config.toml
n_layer = 9
d_model = 640
n_kv_head = 1
head_dim = 64
activation = "swiglu"
rope_fraction = 1.0
attn_scale = 0.125
init_std_qkv = 0.0191
init_std_down = 0.0
lr = 0.000507
beta2 = 0.98
lr_head = 0.00285
doc_mask = false
train_tokens = 526900000
Each number is 128 + 24 x the weight over its row's rms, rounded and kept within 0 to 255. Layers, rows and columns count from 0. Numbers have three digits each. The size before them is the row's rms in percent of the matrix's.

# up: layer 2 MLP up, 2560x640, rms 0.0237, rows 251-279, columns 0-159
# down: layer 2 MLP down (transposed), 2560x640, rms 0.0204, rows 251-278, columns 0-159
# gate: layer 2 MLP gate, 2560x640, rms 0.024, rows 252-279, columns 0-159
up251 084:173117141111165117131137122098083075129122119140120094148127104112108095146121111135113151117137122126140113070131100157107142150113120136091145156107131130091116163127086117118137135149133103112137101134126113068159120134114139145093070158098115115117087079124119113134120134150134130131128116102136123075101159143133117131143121106131127120156144085104143139115109144144148189140150127141165149162097143162114150159156112129141088114129093202144109082123178122143156084145100112
down251 087:119116133095119113137106156147104181161138174127093141103140115154139143115133170122114100119136061188120122159146151110095109154172152117125116137172152150163101090130136149172093151151114174141122149127132157104108113129130132174169156109130118128146130125145121146158117127128139129142163101140086126155135128129201139141143146157164115155124135126116096145125148106117113101111099127142133154166144084114124129152133144126090109141135157087125133087130094141124119104144112108
gate252 098:137142133127125138126151179143136181118154098140114144100143112109112098089128127144159136179118120126146147106108157141159162165127108146140116111147112113142111130141134100152120098130120144156133121100063105148153154098168126118114146102125106120133117096090105089122125148162065080068170155124082066150152100136060098122117078104117151122116148120120111125130137142146119071131135141112137125137121162132136183122100154120124116110128140115103117093119143132126160123108155110
up252 100:142108125142112108131106158110080120102105131139102131136158124097150108148156130095143207106123124137130092118153121126137160098148117122166130132130106153152140106134145107175101177140130092154134164090112115117147086095130133112120156119157120125130173129135131091136152110109127122118128113110133111120129101100093125163146145088124126113171128097133135128124134098099136163098155122141132168153078147107087187159120172147161128149128133132096157128144176100115126128070142171
down252 102:162074149100075127138128170129130121095101134134156158106157109123134157118103152149110124142092148105143109131111155113144151071154150134118113131136144150157121102069138147110128140123158123107118149125128110161109084164118123174136116085118108105178143136156152155109128083143110133147120147117094104140128144124141154119075138118121149203113153125136105119151102134129132141124161098134112107135134156117095126120143121103159154074149170124134116138133161138135133144074128136
gate253 100:117131126160127168154124134134156107143121110106158126133146146138142124175136145154138137122153086134075093132104158147116153130114097114142140128131123145125125102168142120139145127124113154127170144108148150104165111161111104137123146133087114145130149175089147152130108100090162121104137152098128129138118150112153138157102143150100121163162060171130146129096121150131086142139158166131132140093136114111142141100136111106144145126137079126105088111101150115138136166105139164
up253 102:124151157141124095136162113120158118096138133130182160132102141117148129126111089129138142096163139161129163129109135088174139128119134148121097115123135136149148122116157142128156150093145106136129141114102136161140102134148134127111133125130130159154122127119154153132135109111167111124134137111139146119101176117087120194080111181121125143116101132134113162155123165112146146099164130112134144116102121144112165063117127096163161119148123128108132098108152166141132119169138082
down253 104:138131085114138132152089140128119140109146093109094181143123164120114135146179148101145184123083142098122103141148130138152156153178145158141107101134109144167126136118130168167114140140092160105144151148110129134123130150103141127190161146168128116117142122152111105152130127135102112085143081177125112101132074133144142131174090113116147115170130106130122146118127157124127105093137119096129125165092137141128120160148132153128107135120139093134099135184128129125100141120095151
gate254 107:176097116127115146180149109142127101123098126133117095131123156124152097130120140136123103106154118135143123149152138070093134132116091128129106087100154152069141123209162132170098136135128132128132125147149136134133134130135127135189085091138143137139169139139121154166126132096119125160143140135127126137177151116126119096124175159133130142116113188162137138129099161107147158111129134121150142133146096108134130142143120091133113086127128132106163096161126114145113133096112128
up254 105:140107141138117152126128129141141134092131143157098153167096149160116059131100112165133119067119099160131124107137120091079096168135080150116094102090129140111143144123148139112122162093137126172099105093172118145109139134158096127112130106151134139131143142147105109119089095120103089157104106160132117128132109136087128100126136146156114139122094178126137185137116140070136144124120135108135142148151143156182107133139153112115129098084104142111164116142117139125134127088152108
down254 098:135136160101162138131137125142140146129127098135121117138127138148149134113120155188148124117130105101106142126106129124125124117163110125108110158072139107132154125144167115123090128156138151115139156129128144134140144133177151138114152144136133143125106121129107145117122145086139123129142134156134095080175108123114135127106153103142122134122121150151177187101163104091126168141116130121141104122106141140140111133133137123122121115119114136124108140138102106124113122090124150
gate255 092:117067152112104119140149140113143106120102130146133153124164148147157181148116173117166129151147131124101123149143118153141165127150152134123159145133176064117128150117143157113165116095119123136133117134160122125117112181107081120158154100139101120155132172153121106131140137102112135149103132156170150090141144145083118132114179126111135129134095208135137091162138118119118102128141118133117130089119146139142075148136077102130159123163117099135148121160128127124156145132123124
up255 092:162150160091104072170132157135134158142165119132157096107115146121113115087123097142134161108132106155139105092154157159108123138120159090114092127137101127159115118142143127131123146119123127127125146132092135160139148075134116150121100110151144152148109128106152159102138146102157101151127158092075099137125136130151162167164104128151141110136138107170117110092089137117103116153098143128115105108154109127119149113127113161093120130126134138139129125126107176114159149106144116
down255 094:137185118118146147124124123158111122154145160139113118107114147124151141086094135132115165135119128139124096141146116149095093156110162154156129142141095106145177143113123090100130127112145147108109121117103136101149171094144150088110135130135140133108130124100154142140144133141097144137124149126139121084131129139125141094116122098161154100109132121135111154118145176096139078134134130128119072111140123147123122087148177179125144108141138126135141140126090184112119151117146084
gate256 084:158163094165098130142158143102138129104085155117104190147177159104118121126118110096096107095098144118115142147145148107149160094157143118171126127107151161105175156151151132141125133116124154115134143124095118156129102126140148151114137070128149114173135038157164068153092098122124075151102129117142120125141165150098092096157107149148139133147122139129116169170139133147132124095132113106121131151135104169126097071118136080152114080109126092097133108145151106141120120129093119
up256 086:190091140104122121123126099101074125133175089145130130098119135154141130128161128113098095126138128163109104142141113090139160124123123140123134159122137141115098101123167120172117121163124167114143137070153150139147120123138142118159125164162057168106122118133116154114145148146122106076119165132102122082187154094118130146110190084085193148116133151118127118108120132152154183152158101157147118177123067166167132141126114110118139103164134156139139130154131133130121125110158161
down256 086:151111116136088091106141128150106119083107085109096137153134172099081116092125151128169134135085132101096088101130145153129170128148143151109102168084152138143132155120138125150159123152134146145103138106133144104138096096145151084124166084128111139088097158108131108129073114126126090120085114130135155156138131109129096123143129137144117081141100133128126153140093146141094165115097172128108078157091149150127102147126124109131127093138149123111137142164143121104108105133123150
gate257 100:148094165190132132141194105147145092117096123151096111151116079164136150122105086103099114133117129138138131157117114119133123163116149157151093082087120126073149160188147146132114144142121151123149121114190107150132119094117135150139109174142131080139164121135126110105137088112141142124114096146119124119145149126098128175078162144157087121131142129129141120177127093125122135102137098142135138131143145101118148171134175090128129144132155145150147071135066144160111153108102116
up257 099:133125130109140142141149130117104118176148129136101107139131117094157077107116098120088107098155120111152147104180114107078147111153119124118114154104135115132157128150103146076145123102143125115090160123096111143131131152130111100138089095122086142143161169155175142115135133125156139076137122164155144152110158137132150150119126110114098152131122138093121148134105142090109128140161128113085135149116128162113121128136126160129112107146117097093094132130101112126156126157095154
down257 106:124122127094142124114108145121095112163142110107121110097123094096133133147130123144111133111145103114146120112090103121092159110134149106110116185059138109125164142177143119108157138132141125134125139108091159125130145137134085134136134139124116139140178143137174143116121086077137117110144122123087155122131111110123126104143149150112106123101149107110189147090139123097123144135140132120120162123098137134115150114126120142153109120163119112141107142153108134085116102162166167
gate258 111:134098148180130139145112095116076080134118081129122123150134109109119150153101124170078158100144163135116148160157135123141062140141143154127134137118185130125137173140101123140126146138104120118111173109150081151118094104126157139115085090131119121151129117114072120157147139161132133136186169098119130127131158164112112119051088108147166113117075170111114114123107121129164168087170125111135141162119122115098116144103095130187099150120156128148142142148119126182090106122103115
up258 114:162157113160118131163099117170103143106145162124149119083104156138116104077146114169132122132099125116086120141134125132121175142071126136122076148132101135110137133074110100159169106133157101054143118116082110161136136107143166116130157130140131155140127111071116158160118130110144082079126105127096107148167122113178141123142096134142139186135140121140127123145146177116129143138140107139159107094134117129141159118106136118107127120102104094115123089151131119122104130140130136
down258 118:149124130131131160147115095170086120108149143152108141113124137131111115112133111149119144129116121129141103175142122124130176125137148120138120130133091120076172146136101123129147149141137158100137123123111117138118169111142109162122132127139153122104138112133101125138217146088100130138123099117113101079142148078150141123094111162144151150126119114125161098115129176112143130118111104117140104107129129123109178126104100118089113143137122094170123126150110121131107147156113164
gate259 081:139140127102119145150129111134098157128094147107090165154100128103183130091142136094085157095122120087117114149135156103131167127127110121124158097131131148097105118126164104131131167124154123115112142175141130130142098151153109087113175159147132160129118135122144106098138118117120143150118092150127142106110108143120145089083167073104133166155126131129091137113119161122112135142130103141123165123110149108105087128083132136132184135135126116125158123105139141128146081146092096
up259 080:137124063153105138142149148097136133118153132154144132119128086151132114167097131143117136137096162177105080139095110161171109096133123143137136139133130138156156110066157101119074113114086134134108126118099090161114156107109127162123107154151095141140140083122184130069141161141155128106126140169095103124126165109134096161142124086149137158139110117094151124134119119129176081155089131116137126158140097151129170118173131091119104161159088124067132109127179081100114140124130110
down259 085:102142109121123115139122150119133165130166143168119136136147107155116135172093142138111122115075133159114099131106118102089155131105137149141101102186115134096135079075133095133119164111112138130140146109172138141079140128099123151144098138118139131162137117170132150127110126112140111104113155162151104105102162108136111133093129124144134143146147097126140150165108089101104119151079148135136082172119109114118133154121163093151119155120127174094078124119118130148135110159123137
gate260 096:149111108133147114146121103092155121089077135182102133119087119128156119126106136153132131118123131121122146135124113124149130139084132111139100145122151146176081123140128147172131126140100148115125132139163133138117122126116164138137163124131103127143143091085100146159109171114171107120162164153175126149128129067104149115096113174105139151141134088141089131097103110129115177103182171118149146092127095103119129106143115161145105120154132137126156159093147147146114144126109156
up260 098:141112093113147148175127144080150093163115138101085148129144128157104111111112144090123102136176191147145094107126158117093126135155141130134132129169100151166103111148170133162144127136163155076128117125122141119126167142128174134159122142132110111121160133133151096136116144152141103105125100149134121174133071136130114160118095140160130118092119129164164116154135137116130199121142134173111117110074148127137120161141162174143133143146158124122139140088133124162126144088111124
down260 104:123156115146130086142133112161141104124109110113112114146139069066140159158135164118145151107138169044117086139123130123106114108106106142136125141137119124109109138164094095195145139176119168121131131144072138109152112107119119115137129120114116141129121137094112098130089141148144126112156117117140115122114097116130123102095117125155134127134129137120111106157104096177133153079195157115119147136095125094130059094153159157185112109153182102141134158145149112134149168152121133
gate261 090:134145130120149154134108129118144105116118129157131104122117110097112114049138135174087106096142147108122160122117088136135141127123161141095111128107138143140117146147109171141122097121127087121135120102101094083099163156097148133178103158095124112121111160080096144146116130110131121148125144110155153166120082126140106144125105126124112173081118131157102137111117134104116109158120121119128115081160104170099174128108113113124119117127143135138099133111123130168113157118127116
up261 090:162104083101060077087115162133134158097154094123081154135129159106159142106089113113113118130118165096123151169118134090096155104119150132106153109121143118141122103139096105099146144136157111131136121127101141135133141163110139114126145137150085133171115164085084142129133120167110098146126132142120124111118127134130121126146130089153127156196143094117105102092157086125110094108101116156170149148149144169166095124106139125152131129121148062130075092149080117145137109107134131
down261 097:131125140124107082104124088159150143114133107108096197143140123125141177148139148117146078146153158070077107142131138086143142118158144108107147151119107169115143108169146111115132139150117093117108180140121126110117125127109137140146147128107149145115108114145099117175115123104096103101118153134135100124086099125100133111118099131121110122144132129135132143096100158177092113121136127111151160133134122094142105134143138140114139135116117115112149155124105120082128126124131093
gate262 080:142122106103164108139112124131120141103132108163052146110109142118157142136122147119082157106147136156131103141156130140145112152126144128138140150127148094098115125130149146137116146160131115150135120134143120148063138135127141114137107071119091136115135129166116139095118137103123135130092114151133104127104094140139104129119150144118121105162158107126135129151086127144133136128116083140129168123111168177124149156139156125133104122140177120123167118159132126135145113143115133
up262 082:106113157126115111107080089130093147146165142098145115157107099132141139139172129119167167124138105149152084101127121139136143151183162146115117118135122131155136086120129089086122144102159121114125130120147124124114140149092118152096172164120109150125165129118086151129126136100110178143118151120139140133106143126142152128101110105137121154138144113097139122075108139098111140133116107117136178114108145102149087095145141168125166114163113112128126113107132119136118164075135145
down262 086:145130184155130106126100102135094147134141109106103190123104080151107150160143107121140165096113081162133065132148115135142138125146153138111103109158135097113126073148124120119104124114134148153100123108148116127098098101133137154140150150149112117136174091141180175182131126097124113139129184160150129120133143076158136111118121088107097145117127139115136125115116154109124099174123128114098151123157145142163100156134134143125180135084183129108136129092120165134122139129154136
gate263 107:152138128128152163124098166120157109135125126101153099142107109117093159124095131142120106136096134109115124135147157129167127075102155115141132119082180145130115116135145130122112100107131115112138094134132128121113143155132156110137141129126129137133115133150121142160106129154185132129112119155112110146125108120128134142169096111106189091131116156136072133145143100149177124137095119168097101106144135142113142188115129124133138125141100138119122110156111140137125136118088090
up263 107:124120167116098093124125088142102112078150129148101170161154139102078118131133138089148135112165143151137151090106096136074159104160128136124106098124114130110129136097139118136167201145142123110132158138125151122117109127096066149149093117122122107149152137108126107053121120140089094170151123120138131139155171127167096110091086141154105158157128115120151127131135155128105104120105104084190159138127148120105115136132118095105083133132129125155156104095149095140153111149146163
down263 106:095118114105125136138110143172133147089144111172128117145132119152100078112106142113157124136165109129137144129127144109108144121168125136111122094133153117104118099151137149140149173155110124124141115100173103149120122132121111158104145137117152118098148126164195160117098103169104109124129097122109103103153175127136127167097098110150152122136161115160108132116142145141141111131102113108186156122126122148137139133155115103113097100132176086129154126073120113127111090146134122
gate264 102:081125116133118134088161091136161162129110149135149143150156145108139137121133132130130109152065138138118141073112125144122118136150131133148126116134116098134143156123144098101170129104113130094149121110086145167127168108119123120144161131102115180130140130130148124103127150109134135171118134109132184126092148086112110115140145172121153134090102107150122121156158122151137121120141173109111117092089166135104159167123096139125141172153122160126095131103131093144130133137133124
up264 103:149153162141161160134158177133159106142118112085101113111152106146170118129046110136127137099159178145102162150106124159098155137156119118125129106146163181120125137145167172158123077087084121110143143117146164174147185149173131109115141133134110131126130100110101145130198126126118109146152108162089142116111078130156107139126157118118118142109146121101133128125111155125117116152119116145179101127124125138104132130071106152176139127156128110111154105134142135130140152069155141
down264 111:087141133141123071108135116130169188101103132119170124143140168157152111143113087143096131130073115165135156116103115149135085134182157110101130140158094111153134167142179131140112107135091107115121096114140092133106063129150167113127131175161134171120122142165111143105113127103174119123124108114129138154096142130140143136163113124132111109142126116171065163131138168115152139130130090117124123147102104147126179145159142157107109118115101121138110128120140100155104126134106150
gate265 087:118107159156136131144158106070140090117111089118194125131159125133186121119116126117088130099126150153144158107141138158138160110159124108142130114105141130114141130118130130149093140122092112104153143098154124147143137122166123114133119057110145128153123117129109119094116138153104124109121116082139159134147125124108101138080102121145119146131157135159145114121115137151129102106159116126146148106123087109138181156096172107116125110127157122131145182153140122155119118131117119
up265 090:138123153152129130139122148150123101088179111158120138156060173120113168087107108149144146154092103122098145160101133113109137096141089108121094133143137155098092139170159179127158153119121110129131078169101126090141125155106150120158110148101131107092165115122170159108137164173134155113155157126086057134149145107142129102132112153118124116162094133145174132107112125159119137135114129121143158128150147126154115171138135149138130140079151133142108106145129122124130170113109125
down265 095:098165145110138129160125112114130126152119137094086099163130157135111138108139104143088134156141116078161151156141109116143113159157136139137129116161112103102190142154120119135126124109133139148152145125135147120102168107139140117132145119092124136111108099118111107121103111139119108086119112082155111127119130120142101148128133142086120128102152111117142128175122151107091129139128110158158121156136109107158143123123126115094120198112133125158142135131143126127127132099130157
gate266 101:168097074132104176141138123082070129093111100119081115117118136159133155130159129125095124159127147114092156166115136100118114150163143098133119139102129094144120139106122111132131082121081127171115169111121112098095146176123115141158090156160146114116111111078107149132106114132133188173157192144108111131150120133141099117114136149100109127119135122158107090114132120106164164130072103149114153113162156113099152153145118104142148125187123093144169101130116099055137119117176138
up266 104:123132148127117128114132106141127150171150137142166112121125090130175124163130150090116149184157120158117127101111111145111139155151081151118094140162108121119146094163145130145159127120144124123146128123126165101103158102111113135140119149084147126082128184110134164073135168099167096110118123105100175136119122167152137133126123133124165101104068144114125075108096140178148148131135089108094116100084114120141143147132091134101071115131096172123147129136145150126160101093140107
down266 108:137153134114156142108129103119158085142153121134151109128148094146121166114121101117123142125123132098116104113108104116105134149147154155097098192119123135160103105130123151081147135175143127095131072131105141115153117108127107151096133171133118081096136166095113145124112174128130120172163123080148163146124103108140166159105128156130145103124086095096111115184166144148147129135171094142128165101140160109127107137129106162075110140163109113105100131148131150094109122107105077
gate267 098:128119141132104102117154133118135155142103130159105081122143114120120128110100074107153118139111133138087147134148170129091126083110137123151114125124163138160101104132143151112096143138121150080144116107173137149144122148101145111198104134160167163142106174133167106181149143096099135139090140119174109098120138127159143132128063154155146105095110117154145096102103158175156101092107159116096106120182132136107136143106164133126111125094067140105129101134145109107156142138109135
up267 096:141127136086129167114112096134115077103117143149117138102158140087126153072163146109176141169156104124123110123106134070152103114148104128126098142104137113100170165151120122140131159111183142145170162120166121105130109121171129128150088129101124092108103169115131126135112162134103138131137124137129110133174117130072121127131157126135160091116151168131118150125117163121119122109146157125150159117162073157109102108165128124156123129130149139111136139131141131113122145140120090
down267 104:146107154146135126109181118106094137083086135148130120121108129121130118164100117060097129052168147191152136155143132126126115144119138112108084101121156143154157112137136135104119136161105114106109155122154110133128154140140148178129169141197151184137149118168103139152113133104119117167098109105113153115104143086135132120085135118091087118125109109132107119148081111113144110122160147152157114119123145119170126112079123098125144135149120105106155089136139140138100117124186147
gate268 082:093128115109115124094138128119137109172079132110106092131139147132139143150108124122105114102085125134121138129134157100096095140122113104107097087108137167128103185099141138145133099113126112124148129135138167138130115097094146108133186093145111149156147121170132106103170120067132156105072121142042134205085138089124126111116144144138137129125127093119113145103108119141146130124177134112145111170139095074108128133133114141132154146119151136103159121105164126173115089065146132
up268 082:116115132115143112134160139119124146130119093108109154118097097113172102141124141180132104109130155123129146173117146151128084102168148139124125140118150118148090150170138090130146102118140125125117090086129135133088119124124144108084121123126079108182119099113092117119116165159147105135141150144145118138129138150128117130123105109125120161138137150127115152129137109115136105163190128121097111116089163093083152073114149119104124100135143110117114147122123090116132108135118135
down268 089:114134111142150142135137142098136103155138087101109126154105089129102152122122119124141157120123128134149122133115129168121151131110149122071158102119160102155139142121123100075120131133142147132155134118118144141136122123187153127087102134176101112128110131150149093130127157107142105151137062120145121089148109106123108172167144128140155131133094166126139131157072126134137093135150122131120101132123177128116104130138142095103134123125091100123108101149164125118126100109156170
gate269 115:121112147117106137162137113157146173161110155131131095148124086128090149094103149139103097145177102132173156123163139189136101131108133101123090151148145128161120129177085157140113160115082126109134144116137116120146135120132162084149109081160115103072129125134115115112138160128098121119114162107168140119148125141130147128145113153190127108088080124132115156120156127118150124109151143127174102110072118114106158117116095114121085143144136101102144161144100122139164166102136134
up269 110:153131093147161086111094164103081089147155125115096133152143124128171134177122139124125138131140149126110102113136128109116136091129154081100107140155092152113153144077143135116122095152215123139108102148141123123122127151111145139073172128057132127148130125160122127093080106143124139149134118148086123120124153123179145110114139107079107118168151134127152136150120101093073091170129118156087124125175127147123127150177131152104122115125138168159133095060115130104119102177095118
down269 097:123119118134144125124139109125133110132131125107111124139129158128139125099157124140124122118109142141149159113120138104118114139128141121135117131137120131127133113137110131153118124127126162126133146106126145077135136124133091117113129156135117139183120120103146153138135161108105114126120110140157142119144129116166140144132097108133130143121135134168123115131121110121115140168125113099161124107160152150128096099149119123128120133114106096127130123123113124171127129099116140
gate270 088:117111130136105149121154175159109099145140136094150139143146100133146123123094130135133136077139112121139092123151113107155160165121137148132128094131157106129110134130104113136127126096093129128163128152106123136128139136121111127136092111151094130104202105149162114129110158144139165151163109115148132135109115118119117143085127152140125150129143101132114154136096112124124090139162119110154151170119154137063149134110124172130123093126098151114128145160085115146121147134122137
up270 088:112147153154158115149125092122113172111142109102155120099166145091161104118090147162137147158101113126156104130156139138111113145173132104109154134099124126124141108099172134136129117127122129106139147109126131145116111137140122134142100133139145091171127178120164155093179088121086118096146143151098162093146120162112123092153097107123152129116114150106157144164140149125103119112115148076146134131078159138174124135146113105144114119142109100125147101104160108149121130112126131
down270 090:165120151137104137147128141113102120152145111152101105142112101116125102129118110152092131144114135115097117138107164108097132161177115134144133134120139131102163128137116088125146119140124118134113117142124086152092124155153109134145137108109113110125124130142142114114141138125116138165109083146112089123180060154137122132121094124117126068128142137095151118111107135148145148118132142147154173116142100122139169153144156135145139172135148157113126128131122111120119132103125138
gate271 108:132151149119130106158164144129119105123141127119138128128115180114111100120139141120125141149094164116137102111118116161140121111147109161140089126093160142118120102095136119156100122148103115128109113135128140109099130160107146072161140131157142151109134123113129140118108151142140100095145122132146142125143123134111132144102113154125119126153105118134113149149127128176101156104125116190144096126101106160090108176100116142156150106109132109141118131107123142142112139139130158
up271 107:143079185083120153132158137139102077135141109138123136127116159100091099135133134163103143122111119125104104127140115095131104160105109164136093128114160094097101125147113159138105077112090129117120120120121152098135118117111166152136104134151118150131138134143136130106125167152130123128153110128118093111134130152112142121117169160157100080142123137134146145158138169136103110106122111126159160150093123152112097133084122123136182111153131161106154097112114138160098110140101139
down271 109:143150130122095148138156127149081098161149089121145136124132175154080088133142136142147159154118129113128064160107127121113115156104094186116124089106173137171145130127098118121100153139134070148150140114147113155069136167128132145126124130135114129148142151170114123133109125153136127096155141097101088105148104117128152142093133144133103120132105136110136100168134133098112108160124148103160106092122109160099105144085131119165161133155130149160141119100108142143097088179110138
gate272 081:079162116115106160083121115162113114106170179126157083113094131073132151153114176164103113156131140074125158124125117146122083143153157147139117151115117105097117110079139159111110104137150116115107110113134109127131113160159131106137125138107134144128134109094110147150101111105118121086153144152113112157137129153099081133095083136128149147104107134109124119114134109123146132111130139115115154149139120114130171103121207141113096194122147158119138121145096125148130151144116139
up272 085:104133133134147108131130082169166150141126167151176172129119147173109116105159090125082104142171143134090089110138127094124137132165131137129112132126125157126109124092144187166121114149121111126159137175164149143111129144133106140124136086110123176120178117121098097104101146114136212152117164145149143146134098126105150142121144130095068109118093155126159110120136114161137096168170091130152157110089097158187135130123128137112147113127111133145136167108105148111136139149137141
down272 089:110127117135125153107106126154143128145165085136120133144149091152142140150102135090156126122127166162079154151139116119141117110140128148119156126110142137130101133144128122155103133122114110153093163125125139153126107128134096086166067128134123101127132130115081084132139156152126157160094133135141139080119129129149107101146124116129146151103115120148110121076132121156125103142136129167125081138139131175111161127089136112157160107083172172127095143136117096133140099173153138
gate273 095:103135109110112099126148118159097107130093126150137116150078159073121112159133093164109085109093172142095100178177118145120126125135127175133105153132160183132141118117147141174134146101116146117145121155109107118141138127120106137173118132145124137118159148147150149144125111143089098120154171097167133119116125143093130107100153102152131172164117129150110111111124112174146170130161142090165119163126113105103116158147104152134110164142147120103171136150111152116143131118117118
up273 093:136124178122127138126128158167144168112113144159153113116115112166154097159137145148144151160139126121111186108133131130137070171102097105095112144160137175131160117147087110155135100112120114123122139141146159104101114163117124116129090106153121143133076171133116098160132177139133177134120140101155105127104103135124100113115101106178114137135144179111145147117127128123113120106127152119104101116088158090114116145175105139116101144098127115172137114099109122121114136162140122
down273 095:115124155120101126108136139127141141134125136148151122119147065109144105158113145103117163138150152132135154130118116127122088127113110099150134095139150115152120126127086102107115095103120110162124125140132161169134149142144140115141100117131120115161109140136133112131113132116125129125108143105151117144134158181101148139086139109133129116147096143125099150106128122129144126132114146151144187131135119086098144131100120127158115129132120133140107131160154122111167192109130132
gate274 095:139153142128126124131147109123186145138116119109112120121135144102099125079157127113122054124172119148146151137133112146129142124119132160117109121143140161083101165122136153105127174115128092104136096088116143120130162127138165096130126134101148163150121084147138113113160113137140143125154120151157115134149098135125166109126124090166120138148093123109117112109139142115154151144134148089112102077108150129134099152130089108140102160132145096094099103171137145167166116124124131
up274 093:124127150130164133133078095123077109148142124102122205154106101093130121141105126159108138125108149096086091137115125120120149122114151108112119133116120145172160128136150088097150109121113131110158100188106134103100123104127089133140143120115120106117101123135113096179116114111141101162122162138149143101126130094136124117180122094104141125140144124116064128167092118118115104086133145124085146109108132106114081106155119160152131136075076133120137135134081138136151091143139111
down274 097:107071136121165158138133133125088125136133114168088155140150111142167139155152114128120125153131160135137124124119114094126115132144126114130136169125112127151182142103093042094144151098154153113151101124119141132112167113148098113130094110123151102129136081127125142140132125082132091144097132166149112122148153127111182118117140122118127108117137158129174085150090116086090137148182162113132142107118121120130123120112136071157118108083126109142085130117126131114123114128159125
gate275 098:131105106132124166092158115124146185090130107128130140168084161115172128076161085154133112108134108133142182156169129095144098107135156132109136152095133151110115149120111132099131136135112097144121134128143102167113138136132132169107130115169129158112108146162098126180188138156125134128125162133105090141110212150138117121119116122160105117157173127131107097138131100128111152133131113069096131154146183177174132112113118119162149128118134135156155137145144155150128120161131120
up275 096:144152136164105135161125126155131130154107135122153131176136105132097108149120085123086133129129119141102161127080109128170145134131091154107115120141145128130136153147119147174158135136143152110128132131134167160139147102126159168141113150118103117117138162096094097124108152090157120154119157114139150124164098121102133138137129147157119176106150185159117142095128125167147166093153148183132160081164088127129089138165132139108172136110127147130098128105097124106101148131162164
down275 098:139119133116131128130137115114132147125168118141087135140152080159137110139135126081101110112151132172138126164092153137166110167091119089161122133144123117137116137157078141128100155082083116122150130121118166126138160126141112136137091140109120118129144118121156127119102189128091158135115105136130115115142143124147089149146133094140132101120141187112115118129084120147181094130112146127146175155158112134159152136104157144131103119132135102132109176083155086098119099071141092
gate276 111:150105118105118125107127185138135134118126156101123176179130110121157148110130112108136107095114152132074173176116166149164125113101112182111125180114161142180112121148104141132106117131075128102126150123150161144161123074146164133122134101147117101161142111167110113166165109155115127123136120113163140121122115123151121126116130132128168143121116109160098118111120106158106137138077147134117107097160156123117153129081068114158112137114120137074132097148101149122096147127117135
up276 106:157096119136091149187142152166113136102088130165169165165149095109172126138143110104096121121152142141155109134119161127138176118113117150094083152105142129172154096104178134145118115129123113158123141135153140135130106122139101110134103157126151125109123172115163095128122159162139105135164134108140178136116136124103123143111138132120134189125156142139125096166110116158107138119097087145165162101130114120096145140147081099099127166147130139103108144151160117133137148097109144
down276 095:110161152113113144122135159141083156136127144104108137111159121120090157129168177121133111098124106079145084137119176179110142108114139164162113149129118157197095141068132117161106125132101140124147131111114110109128070118141149160100131132144136167161099139138123110110148136105143123151138091127130105123106101116098087108153122119157111144093125167120118105144109142101127119117128152127136095125146091140157108130086153091112145094111167176108107143143102133097116089125108125
gate277 131:139131121111108148107110150118156133162174110094181143112124104166150103119100138145150099142115141150121154149102122157101119144123100128112102129139113101132074093067151126122130080161136119128176122146142113153120141145165170135116141137113104138120099098127108120102113110093144115092152112107099152095106114122143116134096108122134162111136100136130119089117121113157137115152144114155139117168107152114133102145103167140170151136128186127152146128140086111143103119136128122
up277 121:152117122100135156139136094106117152160153137117137132159133125110115157147173138151156099124118125114130146135116138120122152158140121101128171143160134139101091128139067078122148145130123146138124108133118101119121123078111086135115113107144120101142136140130125162175135120135130125114100178129132079136098133106150064094168141092119145104098150068135125150120132172126117159126116149109107096104123129122158093134156081120091137119122081101099108117073143142118144130104184113
down277 115:142131113145119083179133110119159164143115138134114100107107106082158125126135151124112126129127139155156084101117109137146161080121135104149104161127142181104162098160129104125127094119128127145121147135128135125133150137111119124123125110136107133078134123086118111187116137150154140131125173112137151175146166142168145129138136159127100114139115142140151148142136134143151150120154120125155204086107118117109120140154145135097119126162073095120108097140155129112102173106161131
gate278 081:132124126151109109135168114151096114114183145167127112150124135148080127121100122137115136150165159138131150136081124088153118075127101121128133082138115118091115121166146147156129158103122155100187145105178133126087138149120111143134103113100155121145136148173098125124133143114124101129102104116146067118147121139122104126135104125101135104121103154120144146133175142125109080140094123143123126114095131115148100185132126144131114165144130114126126178141109106155091144185099141
up278 081:132175112106109086150105145130099125114129155126119165107152103119109128137126091126143181112078121138147131116115157145133092078100115120152137175137134142191157096137117125101108103123120142097132105077092081112063131147108125123105122128133174183166123122103163125119146143100168128124142138133100126118112183170150132119141108103112139089106110086176117130103161095109124132137126155147101110154120160144139138125162141092148107111093129151114152171125156129099108095168160096
down278 087:148166129086121166111083116137099142108135091142124140138140068087118114104078141122118117108116103174062136128161146119150106098155107105144164159117114151128165127140105113105102113129123152121105119117102125161149150142189123122177121124138124097172140127114124130139107099108175132136120133148146165138122128111115114096084135128144137099096121094076138145141134123166139100132113131139122129123063142133109134116140104108146072109127115128157155120125112133115115125120157139
gate279 106:172113161110156095134164168141116132083124123148103118107152160136162130138127134129146099160145131137140149114131092104131112137147133177151130109094151130148075136094136084098171108163117136141153142163133113151116098112121123128110130171108175127093125136168130111097120122095152139094148099118117132118100130145138103135123137123125151156135168112140136103117113125131172104148139126080142143114058117119101116113135107139177138184115150137127150128192158082114148187138119120
up279 107:157147153081158116106116142146149091129105151111143165107178132150131115149123129103111110137156145154151105112117081126125093113084136132141117121095136147173121110104099123134146150172170103136158139161160157139129099131080152112119089190106162114108139107176166131094122136133138144164092095122115158088106121127157100129103123116126156134149147078147143110113160132081167118127117101110091125141119110079107113100118113132158102174113137145150143117141144089112137148167141087